From a checkpoint of a small transformer trained on Wikipedia.
Size: 22 layers, width 256, 2 heads of 128.
Architecture: LayerNorm before each block, rotary positions.
Training: a variant of Adam for these matrices, 285M tokens.
Each number is 50 + 15 x the weight over the matrix's rms, rounded and kept within 0 to 99. Layers, rows and columns count from 0.

# layer 9 attention value, 256x256, rms 0.0218, rows 209-255, columns 128-191
67 31 39 61 42 31 45 54 37 62 38 36 37 56 50 47 51 19 45 38 58 49 74 39 64 63 38 61 48 77 57 60 75 76 59 55 53 63 47 44 58 54 57 58 43 22 60 60 45 65 64 35 65 73 53 67 69 38 56 53 59 54 45 26
60 64 43 42 64 42 37 52 20 86 30 55 57 66 42 60 32 21 20 61 26 30 23 46 76 71 55 69 34 53 49 47 52 61 66 49 98 61 37 45 43 38 36 44 75 00 59 54 48 36 82 22 51 53 30 20 70 37 41 65 74 82 70 66
61 61 63 58 61 47 41 37 52 09 70 27 50 43 42 64 75 57 26 57 51 51 37 43 52 38 39 48 39 40 43 62 43 55 34 50 37 41 16 36 40 34 71 61 99 41 45 67 41 66 75 52 68 40 40 22 60 59 71 56 73 33 36 15
45 55 54 68 49 30 49 43 59 63 68 70 42 54 31 63 39 27 75 48 23 59 57 64 14 49 36 62 29 67 29 42 19 66 50 28 34 70 58 88 76 55 62 44 79 30 25 23 45 51 54 45 71 41 46 36 09 62 76 45 87 35 46 64
59 26 44 29 41 40 48 43 39 52 20 60 43 61 54 56 32 37 22 59 65 19 23 70 70 69 57 31 82 67 45 59 73 74 78 17 50 81 28 44 51 55 54 29 19 17 66 46 63 16 35 54 52 11 15 48 48 59 67 43 56 56 35 41
40 33 36 65 18 48 53 54 50 27 45 33 57 61 89 31 51 60 54 53 27 52 37 76 71 55 42 49 16 42 37 33 46 62 57 53 20 49 81 42 76 54 43 19 24 99 31 18 51 82 32 34 44 36 58 48 33 32 28 86 34 44 28 67
55 58 34 61 18 55 75 53 59 31 60 60 24 60 50 37 92 64 55 41 78 54 35 68 56 15 69 55 72 61 46 63 60 26 49 52 23 07 54 71 10 64 35 41 33 64 59 48 57 48 56 42 72 39 46 86 31 57 23 51 42 25 65 42
63 55 56 24 74 50 61 58 32 31 39 44 24 56 53 48 65 40 41 67 63 62 05 72 50 75 56 68 75 47 66 46 70 45 69 67 48 30 42 67 36 49 46 54 86 77 57 52 58 20 32 61 30 67 44 52 55 57 66 55 59 58 57 72
74 26 39 48 64 45 71 60 28 55 88 56 77 51 73 29 73 24 64 41 37 49 48 58 34 53 44 59 13 52 45 28 35 58 41 49 66 52 45 55 69 47 63 46 58 82 62 45 42 67 51 43 23 46 79 66 47 66 38 69 49 47 36 45
53 34 63 42 55 32 44 46 46 42 34 36 49 56 42 62 53 56 36 44 55 47 69 52 30 54 45 71 73 78 82 53 42 41 58 35 43 49 56 28 32 75 59 57 50 18 48 47 67 28 47 50 73 41 59 56 56 55 44 54 58 54 65 59
57 33 52 53 45 21 73 48 53 59 53 44 30 60 58 53 62 45 72 15 47 41 06 25 48 39 90 38 55 75 33 36 53 72 54 22 29 70 43 69 50 57 48 47 57 64 78 43 43 49 60 51 57 37 57 50 49 44 55 63 44 66 68 72
41 46 32 58 49 43 53 40 61 43 56 34 52 54 40 48 39 35 81 46 23 61 54 26 35 64 59 32 32 60 00 65 55 57 47 68 41 92 45 44 74 60 62 38 46 39 92 55 47 76 53 34 38 18 29 54 43 61 57 58 49 88 22 64
26 54 36 36 55 44 60 40 26 44 80 53 04 52 00 33 75 34 60 57 72 40 35 72 32 12 59 44 44 62 40 21 10 79 28 47 59 53 75 40 55 26 71 85 64 27 49 28 58 32 56 24 75 35 53 51 13 71 44 70 35 89 54 56
30 33 46 45 45 41 36 38 56 39 37 35 68 55 58 28 40 22 69 45 81 36 18 26 45 57 65 38 94 60 47 47 54 23 72 30 44 43 21 65 35 67 46 33 29 29 69 43 31 21 62 73 65 44 39 55 32 51 78 28 44 42 67 55
53 32 51 60 53 27 44 66 41 47 32 37 56 49 48 18 23 53 51 46 36 30 01 52 50 44 59 46 64 57 64 71 63 59 36 36 11 54 45 61 41 56 60 42 34 36 66 60 41 84 56 62 53 28 59 44 39 41 68 42 39 68 54 72
61 53 42 54 30 44 45 45 37 67 59 49 73 57 39 22 49 20 39 39 60 11 28 35 21 47 61 79 53 55 39 34 19 59 38 33 33 54 73 49 36 29 56 30 43 35 83 63 22 81 47 41 51 56 51 63 45 38 31 33 69 48 38 54
59 48 53 89 38 73 42 46 67 29 40 10 67 31 39 51 49 39 46 52 74 50 55 26 73 64 53 58 42 68 23 49 60 52 55 45 67 69 37 49 32 42 61 46 29 55 36 46 49 70 66 38 38 40 22 75 65 22 66 55 70 33 45 48
53 72 68 44 44 75 48 47 50 34 40 24 74 26 63 37 71 46 30 72 36 57 44 73 49 73 27 55 31 35 51 59 49 25 53 56 30 42 57 58 32 36 19 42 65 53 23 29 47 36 40 47 36 44 64 50 52 29 56 45 47 38 64 62
59 25 57 55 46 85 46 55 62 61 38 44 65 19 58 77 41 51 72 51 48 62 29 45 88 49 49 29 47 62 56 54 64 57 58 65 61 69 71 48 57 42 53 43 76 58 66 31 58 55 38 58 58 29 75 48 59 63 47 35 72 49 36 46
60 52 31 34 59 56 57 55 54 48 31 40 31 84 52 73 75 34 18 60 52 54 47 36 44 47 75 48 69 37 41 54 55 86 61 39 38 51 70 79 69 69 48 44 03 83 61 75 54 47 55 46 34 59 49 68 72 35 42 47 61 49 53 63
57 73 48 59 77 48 38 50 38 15 43 18 87 28 55 13 61 20 02 52 40 50 43 65 20 52 65 59 69 56 64 43 16 45 43 53 59 84 35 55 24 51 75 50 38 31 13 80 55 72 54 46 48 40 51 49 41 31 37 51 55 29 65 52
40 62 42 65 42 41 39 48 54 68 67 56 64 37 34 24 63 59 95 47 46 69 99 17 39 42 49 73 59 43 61 47 35 34 26 53 28 34 64 78 28 40 44 75 65 41 42 40 43 67 23 42 81 34 77 49 33 37 29 73 78 41 54 47
24 00 55 70 53 49 23 45 53 20 92 44 43 57 42 45 46 19 57 47 33 55 43 55 41 54 38 41 69 26 78 47 22 19 41 49 36 49 46 68 56 46 50 44 24 52 67 36 39 23 51 41 56 51 71 26 64 46 40 58 55 26 52 56
49 25 73 56 71 62 53 58 35 51 66 56 41 84 64 67 33 40 58 40 48 55 00 41 40 28 49 18 50 50 23 37 77 36 51 55 38 67 32 30 47 68 51 22 31 58 58 48 44 36 68 64 51 24 34 15 59 48 28 52 49 98 40 79
55 63 62 45 62 34 64 53 57 31 76 46 65 54 50 60 39 32 50 54 28 49 42 38 47 44 29 41 23 68 54 59 47 43 63 59 33 63 39 61 67 40 58 66 75 37 43 47 30 54 73 38 62 47 06 18 45 43 35 65 52 71 27 79
37 47 45 52 24 29 46 45 60 51 27 52 14 33 63 80 71 79 82 19 42 54 61 27 31 75 43 46 50 52 52 28 57 66 46 49 55 56 62 60 68 65 56 65 30 26 69 49 34 46 65 41 63 61 33 73 54 34 51 79 77 65 65 65
51 41 44 48 62 56 22 30 40 57 54 55 34 66 54 48 48 53 54 57 74 48 59 53 24 74 63 59 34 63 70 49 35 46 26 41 77 55 40 00 56 67 57 53 25 65 68 75 65 43 68 60 80 65 46 67 53 46 59 47 57 58 31 36
47 43 62 54 32 53 37 43 44 31 44 38 55 21 63 61 45 51 62 64 52 54 57 67 58 51 27 36 45 29 33 76 91 83 49 59 44 70 14 54 51 46 62 56 54 31 52 39 65 36 64 57 42 75 58 37 55 60 65 42 58 59 61 43
66 47 51 54 51 46 44 31 32 36 68 51 48 76 62 54 37 50 96 46 45 27 77 61 20 47 48 46 69 52 44 45 41 44 42 21 33 70 45 46 59 60 70 28 39 55 58 40 42 79 48 33 64 18 22 63 48 61 49 90 46 67 74 68
57 56 52 51 46 34 56 43 63 76 52 60 13 45 34 60 71 40 40 72 66 48 77 73 34 26 53 43 72 71 31 54 39 81 19 73 58 51 73 54 46 56 37 62 64 26 71 35 67 32 59 38 56 49 53 62 37 76 67 53 26 77 52 38
39 56 63 45 22 44 69 42 54 16 62 56 20 52 78 54 76 86 54 64 70 46 72 77 38 63 41 58 49 49 47 41 25 68 64 46 64 53 72 66 51 40 46 73 63 19 74 46 59 28 23 32 31 50 43 63 24 50 40 48 47 58 81 27
68 70 58 53 50 83 48 53 47 46 78 50 42 56 38 26 57 49 44 71 55 35 74 66 35 99 48 40 42 67 52 59 59 86 43 53 53 56 41 25 37 50 55 52 57 40 77 58 53 37 58 46 57 59 54 80 62 59 44 40 47 35 53 37
62 57 74 38 66 53 44 42 37 37 40 53 75 41 83 54 29 54 79 46 52 16 58 15 74 66 54 63 62 43 58 75 85 47 49 60 66 63 04 56 52 47 69 31 64 18 53 54 54 49 52 52 47 60 50 51 49 82 72 60 53 66 53 52
64 44 57 64 10 42 67 49 75 45 53 57 32 62 66 39 68 18 70 62 47 28 00 74 12 10 52 75 51 71 39 57 25 55 17 51 39 26 74 49 28 39 61 63 57 55 46 32 53 65 60 41 52 00 00 84 43 41 39 49 47 62 42 54
16 42 56 53 45 23 61 52 51 61 77 49 15 76 52 33 57 65 82 50 74 33 72 72 01 57 28 53 62 78 42 49 40 48 51 74 50 46 59 56 45 50 47 70 38 00 86 40 35 54 72 36 72 37 59 76 71 43 23 43 17 72 60 70
46 54 49 54 58 50 62 24 48 56 33 55 85 53 46 45 39 25 42 43 53 22 58 48 27 62 57 53 50 57 61 71 72 57 58 56 82 65 51 73 41 55 46 42 40 16 26 84 29 69 21 49 39 41 58 68 44 38 59 35 18 54 48 73
37 58 52 40 54 57 44 41 45 42 50 57 52 52 46 50 57 70 53 63 77 44 29 67 31 39 57 57 75 70 45 60 74 78 44 39 55 46 51 37 74 42 51 60 76 63 63 39 74 33 36 55 45 49 30 70 55 62 50 20 41 82 39 59
52 71 48 39 43 61 42 48 29 44 21 41 72 40 65 55 19 35 48 59 32 49 49 28 70 84 54 47 68 39 53 81 64 38 73 35 41 50 15 72 45 43 43 36 61 60 30 87 53 40 43 73 40 54 53 50 60 38 44 34 78 12 71 53
62 40 41 41 38 46 70 46 36 65 77 63 66 55 43 45 37 50 30 63 74 64 73 50 33 30 20 44 66 88 61 71 65 71 68 42 51 41 44 61 24 58 57 51 44 38 43 61 45 73 51 52 66 38 50 79 67 43 75 46 43 42 52 59
17 56 46 53 70 53 47 47 48 74 30 58 26 54 41 68 69 38 58 36 17 40 54 30 82 47 70 52 48 39 36 49 42 71 31 45 77 83 57 52 70 21 49 62 59 24 44 19 62 48 66 32 65 48 62 15 25 56 51 61 54 68 57 41
55 29 61 31 58 58 60 60 37 55 98 72 44 32 23 20 73 73 29 45 35 45 55 81 55 61 39 91 39 67 40 43 57 12 62 33 20 52 70 50 48 64 41 42 36 75 67 47 51 66 34 80 60 45 42 43 56 56 49 58 37 21 41 46
29 64 58 54 59 53 38 51 77 59 79 41 73 53 59 80 37 28 66 49 23 60 79 53 67 48 41 44 25 28 58 38 45 55 45 67 53 53 47 40 65 52 33 57 75 99 30 39 43 55 58 33 49 73 50 61 54 74 46 49 36 45 41 56
90 63 35 57 72 42 42 61 36 59 25 53 68 18 36 56 62 34 00 41 42 75 51 25 62 45 54 71 13 34 30 17 23 59 51 59 25 60 54 56 68 46 43 28 62 48 05 12 52 32 56 44 55 44 40 39 28 56 82 56 73 51 59 41
58 62 64 43 59 32 43 60 40 49 50 54 57 53 33 35 91 96 24 44 76 62 53 58 40 68 57 81 73 72 59 56 26 44 25 66 80 36 56 56 35 08 33 57 68 52 39 78 23 37 31 57 45 36 58 77 33 54 62 36 48 19 57 52
49 64 64 58 41 72 44 60 58 60 70 58 39 73 47 56 77 57 66 39 56 46 52 30 39 31 40 66 36 48 71 31 45 13 55 57 53 20 72 32 34 43 57 54 67 69 56 48 53 39 42 32 41 66 61 58 69 45 18 70 43 37 48 38
67 61 55 54 50 73 65 69 54 35 99 50 59 22 73 45 31 43 33 56 56 61 77 45 67 67 43 43 43 38 46 26 28 56 63 77 25 54 32 64 67 47 57 41 56 75 32 20 36 41 17 39 39 67 61 29 51 45 43 36 68 05 44 44
71 65 41 62 41 39 61 49 52 43 00 24 58 49 50 34 60 56 45 34 35 38 62 45 47 72 50 41 56 42 39 47 36 57 60 39 69 65 59 38 47 66 63 38 54 16 55 39 48 60 50 54 38 25 59 67 51 52 79 54 43 37 49 50